Part of a small language model's weights.
Size: vocabulary 4096, 4.82M parameters.
Architecture: RMSNorm before each block, rotary positions.
Training: a variant of Adam for these matrices, 107M tokens, 5997 steps.
Each number is 128 + 32 x the weight over its row's rms, rounded and kept within 0 to 255. Layers, rows and columns count from 0. Numbers have three digits each. The size before them is the row's rms in percent of the matrix's.

# q: layer 5 attention query, 128x128, rms 0.0908, rows 70-122, columns 0-127
# k: layer 5 attention key, 128x128, rms 0.0898, rows 70-121, columns 0-127
q70 099:105128141069131111189173091088129151174110141148093162137162072147132144112146192127072147182121137166108142182129144123088159141147080147136085082100174148101134123132181181125134107091100190146130126135099106099104147125171119149121125083147069105111115123143155089117129127103163123139074061151099122038135137109041123081113133090166137111071129068123134135158188127163173153144098
k70 089:126083111162197121105129122116104176176139142110160138163143126119132163087149140186138144109093074120106168141111117123094172117027125074148152106109165116092109109165140162167106112141117111121155145102106163120173125200104175083075011143053200063137129155103110107118126096132168092146142131096110078122148122099125119160100098107125130093102085119107138150083127127162152106128132
q71 080:133139122085147125125159097151113157113128110197001166052181100112117160142145158161135106079117177132111110189088145081094156112169078135138116085148091105148111125152102121112147178136101094128145093127114161141160117114117118133125134098159115121132123070119222111132107081110190084132076107171096142096098131110070146106111154134152108096117146121091140140199125145087121189146144
k71 095:153110129123142153125141154158140155109157143115093142126131190098141163091130110172169127137146086137142137128073117110082124148119137074161211150078111134147097120139153125129153158120154082116086098153131148166176068179113211151080120143114177105105120148045115139155106070071176147093131146150045089131143139140144150169122170082111151120112052112151131159100100056120111075128160
q72 102:168132143145132143059063162165127119102159113115156103116090194102178167147084067148197125097130109107161102115129114143140114073128152082126161143156087142152094168119121072133129142176188094122126130140184187179157104148125147106111174149113190146146167117111116176164132149127097127082166147110152134176158121174201121148117090117080140129160139194153123105103063111120089100077134
k72 095:145146149111091129147131161147160093055141109139124104088103162127139099141101104093116143159206154161158080130159136172135122109215122117110148162141089112147153134101107101089158164131146136119141096171178116179097095112188089144148171132179085201132128120125090132154095157103096235088116142157152178119103123162158175085197152138117123137138175135175166095130121090078108129101133
q73 089:151123160177112109163148097042129163151099178111190104208106105125138095102131160066064168164087108124114182103175162200108156132107134124100120132093196163080153125135205158139114104124138149201121189119127084127099128126213134182163130115129091117122130165117073096138132177109117129133139111125127111133181099105132124102093115141136119116099137110178115135089152126151135114126077
k73 108:045135080107163115136142114094090128187134123124179151158144048187094128126207148090080122162109134096098129133124103147153170143133099171120079120156164118109122123134117108156098079124114195138120159124045102089127184090110064133170135085091119109142126132165138116104127180140139110171123108084174133118151118076112094103131058169159126110078141120093113082128180161130182147118117
q74 098:082108099135138109174169095059105151144076118162120162123130074147045128063188172085114121125110133103115160147162136108114128160104087173146140123129154146111152141119094132156161149137111164118139148146098059084060161102126126164172156087123043119103112170187126109076125158111136105159129112122130125095122136089052085095064122168160108123121146086122133126129165184124143198135098
k74 105:044121082129162134128130121123077156161120110108199138203151075150111149137206130130114163132124106084081155136113096164134186153068122134150121103134204129114108109172127127164085072134134193137108145094064112102173145129083123121125085097066159085104130159132136106115151150129142074167142099093134094131160115074118098135133066145148138113086111086106098135125151117143211132141098
q75 077:085121094112166109104095183156142139130141142144121172136113151162055172096174141171143110096083108087146111106139076094182104123114116168116145149130102180173122142092060110164168175110110139104105166146112140095071152141054117147144114174146123169090157183190119156072120148116087101139177147098110109137061153086113058105102146158185121157151077134118096172102110131120086124103107
k75 086:053136124138123099145143104120091088139093123092179116160154081142107065090156145111124151162154126095114167109189142215136159139112096119100111129155132079094134118124119136139149156138122209140167084129148070105113121065154133091184113147119091151137111215155100081116143188175097147146121147140199136122122079119151146092145143114120121101148165107154098127097158119171171158111036
q76 088:077090074096170097107087182145152140141141118168097181126102136163068181127157121179141089099086121106127123121103078083185109135122113187120135138119111163180126131101041117158148161106129113089084157139117134104105152149044091124126126180152112176112140137190147166076132136121087099145173132105116121155057159083112061094106147159170097138144067128093095157136116144116106128135128
k76 087:049096103128124112155138119104114088136065132109163129162159093159086065091150135104113136146170137091108196112175152220141124188117116128131111140134146071125133099123120144134131166125125197152171103115138063102094112086137112088175132145108100174135114220150109077111149191153082150143123151140189122122122096105145128135147149144128097093156162089147098130110145118166154154130037
q77 112:139129149122115149107094160198138137074156112121124103094126203094160131172098066142153117111158136148126081118116127123142089084132183111113149141120060082177099095127127118081106123121141055117132114098162159153169089148129143087080144152129188159154132076066132146178115118165116160090136185131137140163100114174204178179173161125085100121165123169139148105121085081086112085138162
k77 096:158097157079066135108117167144179082059133147143088140108104204136143121124043080137133101123155174157164136111118172093120084132181125142141142144114087128177116151110120145076128182131140067161120118140163150172108087140165124106134149149149114219096133095138121155161130084131130158060136155134103132150100152176149119144183206131119117183148158125152145141114127118093044106130119
q78 097:036109070077164093147108154135132153138133106153090192134132118155060167115194142163138101114085129124120123155102068070153144155114112185132110116110108151159128114128062163129132143093114118093093139139081112089087176154071088153145135153141091161108108126194150144078148118124118109175124115099119120106077153068084089092101141166184087114137071098075109170156147163126126152146137
k78 106:044122092128145095149119104093110114156092095115153138170164058140080110096201161112112144118116107084074146101142122149156152195103131142118130139111136079079142096146108141156110108091105208150158108121089099068118160098100144114147111127118116115134102191143151091090146174179107096197121141124156139100162110067106109104124130157150110085129120095105083133141177111197213164146105
q79 109:144131164153076152109149113151129090127135152100195073109129144102203062125091089084123121141159148184135116119149157165124098081133159097126139144154123085158123122117192107113132119128144103133127104105172118151157086119175145083109115125127193137163132081066096144184118128163129163093123162162158134159138135162211175173180129099058140144128184192167167079095109104103141080113144
k79 092:188132183079088117095138144167177120091132154139105119116078191119148127145076108137135108122124182153165118108127121100119099076174134154124142124133105162193126146118145138117139169113141070154077139141205147187102075135155134126114126126151126168097150059133128156156099086133125119065128108136093132153063143180143132129143171139113130211172150162181132134095097134067030107121137
q80 089:058081105116114106137156152085118155149117126147110186128114105175105155113138092141117117135081146134147142178108118082142109127078078223128125076117132166181105136090078151131144167135161158104106158148151092080078170148107084139136169113120047138114143123229130133115148124107158086101151095087135106140094153113081073099121113147175072101144122133077146138134143208100138148139096
k80 086:038105056162163148149134118109091139121142111112185145169199075148116132105158136128104150134139117103081162145116109135160206166062132147141126120111209111102149116146129124154075092138115182127134144095045114107148167150115097131165120106107156074152122139136095123119167180105150107179164123079154132121206132107122127127118058159161113096094105111111147113140116094166204132133121
q81 087:143154143115117151085124100141123141131080159139100098115174111146136160106114116137126118089151133118127144108133136130085182123167067112137107095203160155118148159119179100080148146170111131050209103183123122154134131101086106128147095070066122000117125114137124102170098108193150102117055110120080095084121158122120128119116092103118188152170090120117151107093123130122107157101109
k81 085:149170139155137114073084145137167170126128190117125124127106150099108078108097148124128143130100114118145130115138129089138103096163090056105222159148144116147136145131130138124135143065155070073164184106184164112112140116101154090091039118115189100184103202101102122133098121153122163134183178110091091134116116128129176136141147116105133118180097151108155125045139125147060097132104
q82 080:141093097117129090125111170096130136139141137132101163175144125182103206123093103159156135114108090073120151143122147079092156101087109178106123128153159163135127143069070146145133137124157162076198178170180189106078148165071122127131154145123087095122125164211105096129134151097109114098155118106145123133105138097123081066065111172168067103184125104094178116133124142103125149145071
k82 081:107088108182141145169141125110078138114116187122151119163163096148143137062112129115159115114145094092104148132133146137150178168077129090102117142173183111082145140122140086153127101124121205093136165102116152141106205153124112136126137129129139045174123254110083128129117189055161139134178124101139056148170140085112135132103078102154142111097111123146120102118140117138180112116088
q83 076:083115117111092156127109095107110107162166171124173160102095131117114049125178077104118127162100161188147158139131127110135112146067172197103110165082110067131165094105155199097090184074123088118099136117141043093155148152084112167125076132127090179121095115165086092146131075155133128164079113142154116117103158109106141132097174135127100135120131114110140109085153189128189125094140
k83 085:055143127126104142119131107103174151093126035144146161157087130133097151151169154131124145120134171088128138134108109119165131162103152174174148058130162112141164090141115127182115108153109163183057132096101111129095169146145121133144080144152147075067155091123188120107178146134087028164139085112134168160122132136108136124136165183122132170172145139180167138125058154098140142181116
q84 089:127130127102115150088100150160163119123151148149209103127125136158158130165156114106151092144154134096109098091153079145167150091167144120098145123140118125144112137161152048124106144103129060127130098135091119145167119139158153124168093125084186102117159091088125115210095095195122085129094158122097121115123167100193164120171133134088163188154069180175102104049104068110083094084120
k84 083:155138135149108110102093186135176152095141155133115115148096177123082065150102121111115153126154145147135079091152149130120124082224054114133154178129096112164105156137118162092102153079157147123143104155168153128091111118143126130095084135182087225127126154143119143150092110189141186115138182145123134128151134135114152143161157184148112162174165139192156126060168147107056126150085
q85 094:129145123170108161156157142098076109125137118111143139112168116179162071095128070096169104138146107190166160170085187149065097160100114154143125120103152114129077117121093148134087117127135181121122135142113079135128138153129109110091157054103049063111122150196101129117114077148202122135083100134151122145145131104095124147081081125118119132114111141069182095104174230136148119153140
k85 098:109184120151152143111160128181128217146182121133186134156126129127106167182170163151148083146094160133126144160114062116148189061066158161122113053142155141132134096131076126149133094172121135144100147055138134151108133172107134143138133144098144039138119113129153122081145145096120055144122068090119189137132106128146162118139051160143123122164099131140125156132069151103149126135168
q86 074:167161160161140155147156078105098089131119170092151114107146142148194048089117100077162104146190105185146138107106207172096097157119144076136143150138137063094099132153145110118089095140112176138116130150111100143165115103149110074095120063116111065136137149117097111130083095199201162122056157166152091156150130129115171139112105092092159158116159169117155099120154158142133114144125
k86 071:167179163110118112082135142206145175146175137171126107145089162111135158157195160136126102136109159171164106151140106121099116063130124162108158052140110144173136127162117138133192119161116109170066131086204139176126056147132164121106104139105125095133104067123150122096085106104115059136109073118090184179076117125160173122122118144124142149179114126154101173101102127098102112130171
q87 071:096114110085136116104120118128190132114129144180147132118109095119095138161125174138093144152092213133076117110158081093165136058162127149105111119144123089165149089151180137110164146119107066132113075100133158118129115117152157117199126186166190172146146063080174122119174151125110129131175160135135152123110095173148135114227176123131135121119179102177100150121077089091184146109142
k87 077:147047116074141100096109144079160083111125100106101151158122150163111115119132066111131160099155084105128116088103136126102119169198079139145140179123104123162125160152150173179103148083107093137140114205115133105137148106116109117130087124128145194000150150155137108174132101184153223134113138152144099105156138138127083124119185133098134175127138149105132125095179132142083144139119
q88 070:002093125110087151159200112142119134128126129177154173069115120117120128154173120136111068166132168153112113157124082087124083081106130207136131092101115109237103120115155152129168129099141074111071127100132063133143128143133092148131145119138092157140121034157134149159142135111128110106128123107121139165117166122136139159160155117127070127140121124120166144155115174070164129139151
k88 081:080105078099158147112082136128134124094178085131149172146170142128055136152127114142089194155158127106118150158098110139172142146137100193165093124083178104152146108183119151135034125118103157192159099144089139137136151154151085137125121103147139199080163155206121143164168127123123097132130144081126113096161149130112092118156163209167111149148114116122144143147147124186189104178098
q89 080:046081100069099136122120146124131152143140100149113166119112121104108185175148100200127124130103142122118099183128086099120133062099125210144105067092104137216100095108131159098151149101173105099133127107182122112134137160132122166130178174113120219106104084157150139176172113080147125088142135074121133124102140137122132152155131161175062077125135089100155169150144148103148089137128
k89 087:084049060168141169163102123083096125059140132115126156123186123140097131095105085138145122123154117135117178141082159112134169194118122117158108138089156103113124147136094117127055137118092144127167110115039144156127176171151063125157154122153130132137140178159084153136167161126156158165174181084161090121215159105096101132145128161159112108073136092082147118149143108175144126142096
q90 068:116159076140092120142101131126143147145105091111111145071110141121112195050149112142158115099109166132101122128105165118108102135143149114162109136204149133106113158100144114150154135157104071095155078112105171117076120126114164094099096131115142121091108079110108159070133167094068119128205174188122149069124020118124083110125086092101163161147107124093071096154080125116148180088128
k90 069:119086130100110120142161148155095108131104053076200133126104147099099150156182112152164111126148078059159160099133142129127105161131123122150104130166102136121135077139118112109142110120175049115150136104146097116114138110084118140079079118112148111071094197105075049154089122111079158105115104156120048103143110101174093145157123143121081144148035128109114110152103066110105154169151
q91 089:211135179166111154132178084111139081097106150104141057141127123130172066137080109079110146150177146164139155097136187170126099138147148059138152150172139077082138144160163091120114117164112136173157095131152145150161076055185148082117109089124149097133171119086116120149113123170150144108121146174148123143160091181143164130163132095066174146131203142171130102117104088127129133136129
k91 088:221138201085125121087122142161148138145160180140100106126060201101164156155129120128146129113129127147162099115125123111085072092164127144109161105130104164159118150131153151111178153153143070129085130143201172159129072131139150133083121135070129137073124092105160144144083071104140124077097074139082135173066138169148128147116173095094154158156127146158118150070118147116070104118164
q92 085:116144125117124152116177113107134126103087144138075103107137089094102111166117120156102154132120183187145153189119118081121124114137125148170069113080130103141121096139137160101169095171131127137092102051156135121144145108126147147144189134137154139138156113141163145106203100149195126145129106119132161192135084206075165156176114138134133079099184066134142200154104186110216122137173
k92 083:155080094060176119085075103082109118147194128121103138108124136102146150114156084128124136114085112130117152168078084122133131133128138152130110082095157149140131148107118194168132120177073030105183180140124134093171146130097082115160120106098168105072140103117181113115136098137143167154093085155158151114137080136116146138105146093077145037130135144055153141121132207168134127121145
q93 081:143086153127155120144120192132145130121097111132068105170169082110116183200105152148099184096154142079093147133120096114134133109179100115150093098112157182131109142134116080144169088155149117137155131081134167144131149134137142133120188104157182099161165113095193155163189143135154146084180161111124131183156126186152138212216129116136116101116129089116129168152108061105106092150163
k93 087:159085110105150125113095144094084067162165193130096124075150118092126106051110111123106085153097109133132142154123140093142126129167102092072120187118128149123103155093143165095117164152107116063239128181122129126144146134135109140175189118106108209169125192151106147137112141122134210135103154122132176092145136164142118122119136061112108081097143113057138112116169154152118106121137
q94 076:209117139182177097144075168134137119130118113124113117206129147124109146125115185129122158073129070067130141086117142135153183162131118062121157185132157179048171192109089102174135122151102173148159191142105197127104138144116118141133130136129153089110127209102145111104136163119090139108172128109133140125161148123147120117131137105130128153135108156144119147148115045126039133158098
k94 084:148148162178094128156159118107091093159118170132140102088136070066160113078085142108102112147120146095142119135190166147105109097108134089058148175157133129086104149094160109093192118165171159092144137160151088129130131118148137142142193109106056159222086137119128123137118186111109146104134133159146134151105154136134123140097063015137139081072157134107110094154124141100147134101143
q95 093:138051164126155087097056144109144143137116101139109083168101102122122189146136114128121138100128088061130088094173111070191197133132075124116143129131118186142199161092104127152127158111225133086167170147150096133133195160104121120108118153110089132101116157186158114158097110187104111126102141102102122136129216115155115119104151127129131131158105182116146114137174089148086119128101
k95 101:130155113134099157137126162075152074121099208123131119121151115129131096066050181112069134154130157133084123120115170125153090133120113069111144171136186096102127156113150137102109166110134235106150128155129160133092125118155165132153170120164159099204142142104077164086137182144132103139224192114110129157180132136108133154159115120155169120106159118184139106116090112149127112108085
q96 101:160067135179128121103069156123148086126121113098120123135106191090139133061135127114157142165116157116144113085131142174164108139146146084139163165071100189136128130088112143157117155093146102152052185118167117122093095155158121103119083178114163177136145163110114161129147159130052165087152143124092130206200129137143110096109173181119121142155148151184074145107059128094130091093124
k96 087:123209101042116117081166090088102137176102098155146104150113094162125124096141119143130082141089150089115161198118119082106153129107106143141082087207150104138165146159157152166110099151107103096201131162125132094132165108096142118160122085109126063136139082188125116102091107163156099158126083129147153063106117090118105131121099119163152147160144136064146137145146221151173130119146
q97 112:105055140117124120149202080080149116180114174121134152190117101132133165122143149125068168170066118102097184070139094123154182123101113095080127070138187185080146150136156127154127098150113154154144151122120109142047125155165158137204125129087106145104149158095114129156130175082076112134116112115119064123158132109136118127106133103106188173103132112172107144079127128098129137074097
k97 117:102147061095202121110117086095114174152140158138135149160162112106102150085202144160142129132091087111074150142105116027080147153092130110129096119121160128104135126155150151167096099112084127103134151116092182074129206143086161112116096142110170042149120110122106119098120110113176076210149149097117123121134098092102137127067117145156148084126081118108112155116141147175172095131127
q98 095:180130134190124162055092202175100101126142113119164132110100193134123160100123107143145116140114158131154135136112118148163089112113159103147154149135069154175089149114111094128097153143154084130075188144145143114108103149139136116111147187112183183158187141095119217129159127100066140069158141092119151206167132175157105124126130127126134175193129183147115097096110138087105092092125
k98 091:142131141183065138148165112114134124090110053105138111098137096120120075146081127089082127150168185120157121135168157141163132103152145132131146136155116139116154100130116127109144113135138107142218081149142045157142101090150073125159161075154090162130110150172135105153153167169067199128087097179137181076116133116109144118179152125092099146156195115086153084175126122123135200156155
q99 119:117137117161149117186085136147122107085112106124114110093171119133121092101138135096135104060218111181152073125165162125089099131164171113110110178131061080095145091152098146124121118126128141118147097136126115103138153081110120098119124143190101147165110123185132098076104127160145153128048183133143187079087085120112151099101154169162068111167148133106142126206129129171141176199145
k99 101:150118171048108123056125176157127083148099129149102139153100160153164159140117112171115118127131141137169110176064117159141139090107124170135057102150128146201070148116163116131146129143138116163058142132127183172115116160139135137099131121116143118119180064092194172115141099101126093073107079114084091152150155150123082147115118105155186184117115186155103152104110177093144068092117
q100 091:137163134102120132048111152139084127143132138149128170135122158159178157111117102156185117130125180183191111166078134114072085120132086163170043136137123186168092147044179180110110157122165139106122174156154120128150140128131104123085118076136112124155169140177124126123128105151143079090134095128070108139125142072106069091081105151192140139113132150071122114122137175166161104129087
k100 097:120192127203123162145158141170155149047177152102177125120134151106143136167127108114129129166155143128147175102189137141130133115167176119129183084126126152152145102122100097143144126181137168110093106101186084143114102148182114128125112145130108118145126128085047145148135129077102184124160129137134153139083092157170218101140132164094120137184159091235158118105082092112135128096126
q101 093:087121117073131125172170061105130141164106137162071165112156055155127124133149159127084115153122126150121152155112142104090170143161075141129072091103185152099150131146177160135162112120100166130110100160086097091118158117141115138168126082181070107108107131174144080123126130116169098163100079153104104069129137091067151113133130071201161113067135056108148154161175153162156158159134
k101 103:135101106104179137112123118107108190193163137119121150147144147042117152092149123183153127094077085130104149143094068104100132119058148091148162133091149117113113108150144204147098105110128095095150164115107164115166144176066184101113067130053181070119118138078144107109123097125174081158134149130107105109139079106125131183093111106136153074101059121076121145114152109145137102143148
q102 084:129080126089124106176099104141185062102126138086108070173128104095124117169128141118105150160137086101115129071160081167147131153143173094121149135084134137087164092192151190149110061087138125144143079066129104146108151172122121086145082170123133162136091127104105102171146172138080152166117185154149153160110140109161165174153170088090097122115106077180111167165136083158134124167177
k102 094:133115123094144097116110119114120111205115084167096146114129072161097154157150184125096084105086129058116128121096140038162105115165075153123101151126104162129145140128152109132108117090137091145137155165074119075133208112108109135134167092145113147141131106169200139104147133182098095136079129123120101114130164100090047119065146117158121142131130161058090141198169192154132150134143
q103 090:105141089127129126155168112120165158152105116137099142124161064178051099104172198119075118143110126101096147145120126099156151139133110174105122117106142144098191069138088184111140093090091151125126120116072078101091174112086096160168084118164062102093079144169142082082121126152118142180117099113105141094068113090080146116154170130161122124123094049089155162166152127138131131169172
k103 076:141098126173171138093130069107086136204131125115114153144155094113132161130137137153158107081089105076125182118098132073124114141081131124146114101133122155113105119138168116143126092110128091116110144123079144111212165138079175097094125108102162044133132127131170153113152083137141035137116107103092039135150156115106093171102139068140139114091081151060091164138155159194127093129128
q104 072:127117124146166115098094162155123160113142124164055159060167128117112167121163131156191093104090194125135136180084140037128113103167083106149116119149083093166103140088052098156123200180111139112138108134144177104134124147112125111110156110126141147114144112148200160105133062109183123141141117142149166086183133124087133114107120137124104109140182137099154114150087142053174185111150
k104 088:138086135132105167125150134144139124104135196101100120125141204106168122116072090163181158147135125157157146137100120128090139135132131051158131131115138124133097129117173128154153150126149130100139097156171171170158087146146168102110118141116160103113127151058064152168125068083205139102146135131090039148184127185157151154161144085085166139101117106153167137070098073142096071072139
q105 101:195118171135112115147123104144137109112143133042167053125119163065203116140104111101128158128164111151148093096157154158132138127135176060087139137129125095089147139150171097169120104120162092120123133104190156161139086129168152085104120152133199140152107129072094118174120141120116172117091154171158146113168101159198181152128146094052136113139130172173122101146089083155091122087147
k105 097:180157155092089136135165126133168112107145129174081117084084143144177147173094123138101096173124151180154067179114135082113086105199131141103119127152102152143160154093157082149170131125119087109077111200141154159112126110161132185147211093191120133150153056113145170134091107073102153101102099148101186127099141164131124123127132093140151164153146155147159123150109143056139114109188
q106 099:194157165172132140150159131081116142173079178090191103166109148124148100117120193105100141139097109148147140125142109163083114131133141060100098135138196200059190139093191147117159115180111129161115165110135117157127101109194162174171109100139152109114111209115100083146128155083112142133137049123112131110134094105141137104106091114134184150105093125160135133085119106178119109097113
k106 087:120207115147160130152171041090106158175143112117137117113126069093142127174153161114118150170088097121103089124145070119145142097118141127063172124144138135077184118110149080143153078139134146064160116146117103089149169062104175161124136069115138069182090112095109106112138145115108133179112115164149163105128096106126151086090086096118153054101114135122123079158165147128178175097157
q107 094:134154153177115151074107141082089135147109154147165130120071169135138142095081104124175126110111127120166130145133125137112103078097113122129113147145118176164088191068136097101136206172160142153141168175162161130119125126165169162142167134101137128125190186147098159134111142113129099067189143096133102178150106147137081087106081135140173150127153166167143113038113134100103071065058
k107 081:100122099169105150147161156143123153085142142091201108160144140138139098118097063107141161152174136141138135141152105193123182119098123109145178116160158119124139129127121121123120108151164168113181096093170117141111100144160069102129109106110145138148117161123051088171149156103173224132154129112211130117132134113177179138181066179106127119088179103153192071079117075097121141105118
q108 094:104131125174109120110126135067080131170119138156148141140067121151110141073112124107138145125086125098140152157152142145122117109082084162146138134129162196156094189067121113124137188154156190136142175183150135099095150121144151162155176124111079119122190185186097156096110170085129096088184131082140096167141138131094063105074081145154142141123167148145130121068138176119123118092048
k108 098:069119086172130150159154125117089148118120129097211121175169086154134102113134107103116153146171124118111137158149103191140210147063122116131158115156191109107140110145118096161106079136148218111155117096108095117126128152129075123160109088105156088159124156138065100155146188110161164164165107090196117123183128102137153128153044161121133105081144098132151075118120091123172138119107
q109 105:072120097079124101159138107097117140135117100152065180145150075159090151123171136140118111137124138132120141162109125099130168152126067196152111079108144117129131113144087175134115115105100167107128130151082097087113179133087083130143146103134049118110093099200171116097129117138161116167094105125118121085107140086054113106097144142196112107112115072058123146179179196129145205168117
k109 118:099114094142184114123109123112094151179135134127152157170160080125083167099209155148124144113102082082086165128107108121124156178079124132135118116101155113083106099168124152152092101114092186139136148101064125078148158141077146128108098135051142091117124192127156125094146147131146070178124113110105111123174120064088099143090123143172126090115067091084070161120183129190181126155126
q110 105:120115110109107135125185127084100123155100114161102167134110098175114159127116141151113158136097143116145163175116123126128120160113069176145121059139154175135105194113115115138160162171135187123129138180123127117116146103131115162165157093116050095090169157229133137094139133088168064117158075111122110129143117126052034083099074124181165144103154093102115148127140184144150138123086
k110 102:076132081196182142163128090120077173135149092106190129146171081112105110128149133123126132105144062108099135156137085149126204154059131119141181116123165113090160113146116110153091078141138165084179121093071109089163145147091089120142108121102161071160117175123084105122161165113142155178144143121178134098158114090133157134113068155125124055099094099083157090151126106162174153147142
q111 082:020105136045104149156137107164139148109125103161092149067132109107128126168158100150116105151132172172108097157135105109113137106134129171152078068103098090213108073138148165084144125085154079114109071122123069135155133128135110126123143116147093180120092023131176128158141079142176116132083148111108111117073124143116179153163174118147104105150126106111153135147150137094143133157165
k111 114:119104116074158137076074161125142111102145120128101186142129168127047128141160140155115152130125121128120171098061134127135107171175105156158131134056106088165104148154098189121082163079073127203138126138104174133123092126131152120099104156127148178050142180154152145126140086158138101143132160091079119133145114123091080138182205176161134135160093091118096184100164122168118106166123
q112 084:207147161174083155135176067106122096109093129096149065128144119113182075131078114080101174159163127149143173117148190188096114141153128072148144117141147102091136155156165101114118129159123148170173093136149118142166089079191150089111111060110125076115143129081112099164096137160167139114103121154134117122200093181130151145152111081072161142117195125156130080100120116143142132122117
k112 083:219158178129129139103125136170160172120172165133101134115066199098156184174101124149147123117091130182167099118101107059093108059157133121115149103126109180154125134131134149102152139153131056104113152111148197164129107150124159138087108129104163125092136071087159151134124059114137101092133104122072141156093133165129141154127141096100144146146113142154175141102103159093044100134192
q113 074:089106180108131122137117103138137142154107106158136182126045146074096105094177153090070082129089157158153096101152110124191093120161133162149131127064136144136147115119172164133164142101107076125041107092094056136147142108131118189145076153124141228126107108126171099115156177124101150126153139159116120113162139132125177155133214076150145146103114126138107166152138086136097130151161
k113 076:081149137107107151099123122077159091106107051090133143095142114102108103163136141149076182191146142094148103096152135183111057179148129138149152143122097096153107115125168162139088141176156103174134084211083088128146075078139171182111125143155107191144140067141155129144215144151090102151123112154120169127155092119116105194159192143134140131128136125120128136117081115146131148171093
q114 071:158164164169137123178145086105081127149127173104133135103141131125155033066099130086131137119132114182194181116104165192108110206140107102156123168122147105043109139124137151094071110136109173124121149149099065148134131105133105118102097062124080111138116155131101119136089155146163189125051112157131101100170131112098126158076098110103152158100142125094152089142157190169132123127125
k114 074:128206176149116139126184113168161177158150134141148109118083100129152147163183194135128099114093149168155128129139096081116079081087169153110141076147103152128158107145146122137137089124118110142088158114141112112115071125107197125121117135094171054155111071092182123089118109110099025160098081111102208151076154095150146133150140133122127149164091125099134143107077111114134135133188
q115 085:120131147076133108069141092089159129113081091148118116090062143125148157131155113119128114131095127118119067123182109099156134095188108145092149068159084102185166125135137115121186131111177136134105101191134132141106120048115148102149073167123101150113123113177127110077106112123114039141107148123082104086097089126100133017097130169169182131138126150170114132099087137130136166081119
k115 083:142116126103130143106106135118169127122063106103129126179136170207132096172114123134158195130167097203113095098102121179115127171139109103181127124115121078153153129156122147149071134062121100135085128132115156099153060119134174097078051127152195085102151090092080139140143084148160145111166132139122088119166095083105138165117124166109201130130131163184125128080164125157149164112074
q116 079:049098109081090139123141138119116148143151117139105190125128140120105169160154080182135108141108140136135113178097106092116113070079134240122093077099121112233075090098113175112142137101147123105114124104154125119125140151118099156124200151122094193132109094192142140151148109086167108100154131079127118143085121133109133144135130146172079078139143106085182166139132174092152091150123
k116 083:067041053167171157157109129119107145069147101124144163147183126143091163109140100136150130130152107122113174155103118136133176173078120140169105116085172096121122121137087107137079117138095157145152128093056143157138167199126090139133146124144121101115132195170087130121162159086179146160157140083154099127227166096105108132127100163163106104086120106095140133145166115181170121153099
q117 079:190190171153144126137140103138120096104097139112122074119150121165160097085101160081138129104137146135141152082123148164096111186178114050131142152172165134063139157140136095145114107165096155138138118178070137173124129095129130117126094046128126023123161163110128135094075119179115130154097117197130127106150117110128110101103109117090212179121086148159118088099111126155095180105135
k117 078:159223165113139096086145136180156150189139144124139123139090155128117084193159169133130114119095110128142084095163097131111101054159121126100167127169084154154132112128157143125155123116173090117109143120221127090124070096095173133105090151055150132141098102101133107112099077157111139108091085176101187104056085139153174132128126081094140140180109146139104138086113146089100116112156
q118 087:029108099067148107127097147145128188152162108151100195117126136114077180123182148186124107121068141097109089149132060069163146108112109193123101121099106162159140111096109160120152147100126098082092156113112106106101168179076104186144141182138124193138096104157141153110153127096090114150146116088113138114078169090113110131129158163187099103125064109096125178143134147113119114131141
k118 088:017098065136129132187123120077112091107100069125142160121178066148079105085127126117100148146147136098096153133125151158178153202112135144157107164106140098091148122133117131143080126109119153133165122127037083081136163116123096118168152107177116137153132142150098111122181182129122134171143178122171114090185135104115109124152129170161108077103139112089129114182152095169183152126083
q119 072:083119136157111126078138133150117161106124113131160163134120163146138110084156111111126039125080106108161086119128154117111175135077121129091203139123123094182175131071138189152174136116114155100111139148118076143084129134072096140133090110121035112148094136179129106110093116109060095130111103084111139134077181077130100091056143091101110133171057169131145091133155163100106142127089
k119 075:109162109129139145115138110149172127092066106150171153154188119131108117110104136143114168138120161079105136118170120163183123132086144133158110149141195076109130120148133057106100114099146203165075145097134135101115158113145142140065115079160136099091132118123122124157197137116113029118188117105108086123132156150104093114148103204188138145109102154180106116146137079134204134138058
q120 078:089155160117128141127156089126100142119089113129140128075104147145138073059178097091134060108108109167170093123155135147128114149124103109126168108145102132152156140115142150115134121128129133099092100169095021149111144083107126118112068092103051123122097108152096134100041098160093119171056129134082087073120150083107131100042113123115160130131072169113125087088157163148124166096128
k120 083:102236155113123130106132125160172152131082092105143141181115143134100111161129178159119167170126155144114094106126091160173112109117143119160126100112114112124128094163115125131087125073154122157060100104128133097138084090133220139074062117165185086129141051095126128121160097158114037132172137102096131119135098118124142148174127188171154136172102137189118147136092098129158140133085
q121 080:189182129165166113155138104102088097134104117076113132157130148139125071061091158088132119118120108169161147145104155167075090183099143086116139161140143109059115118124086153141107111148087232151121132161112167137107112094102134150125130120152118112137130222149098119040129138091122150138145104166172139118131051116067094078066117147142178126098153120120107135132122152181136167140125
k121 086:129176152130131119136173078155098146185106092112147113151122108164184170138199134132149114093111096104135121112144083154097151124062208133125145077135098170115138096125146107163189091166129078134064135098133101119159099131094164143134132152063128045128115045100149097091125123092112119124105055157145152127066116116139138135063097069094147130103110133126084131142107124098163146084165
q122 074:143155153170122158128183118107113099096104172112168106098156137176186041116103135085147099151156106146127163091113197179052113156134101084133179151137153054130102130150132118132126094138110162146120114162108106150145106112133120065119104039109101019155135137130091108126106111190144102136101139145138105188149137128129133142120072092094162189129136167147153110104121182097117131137115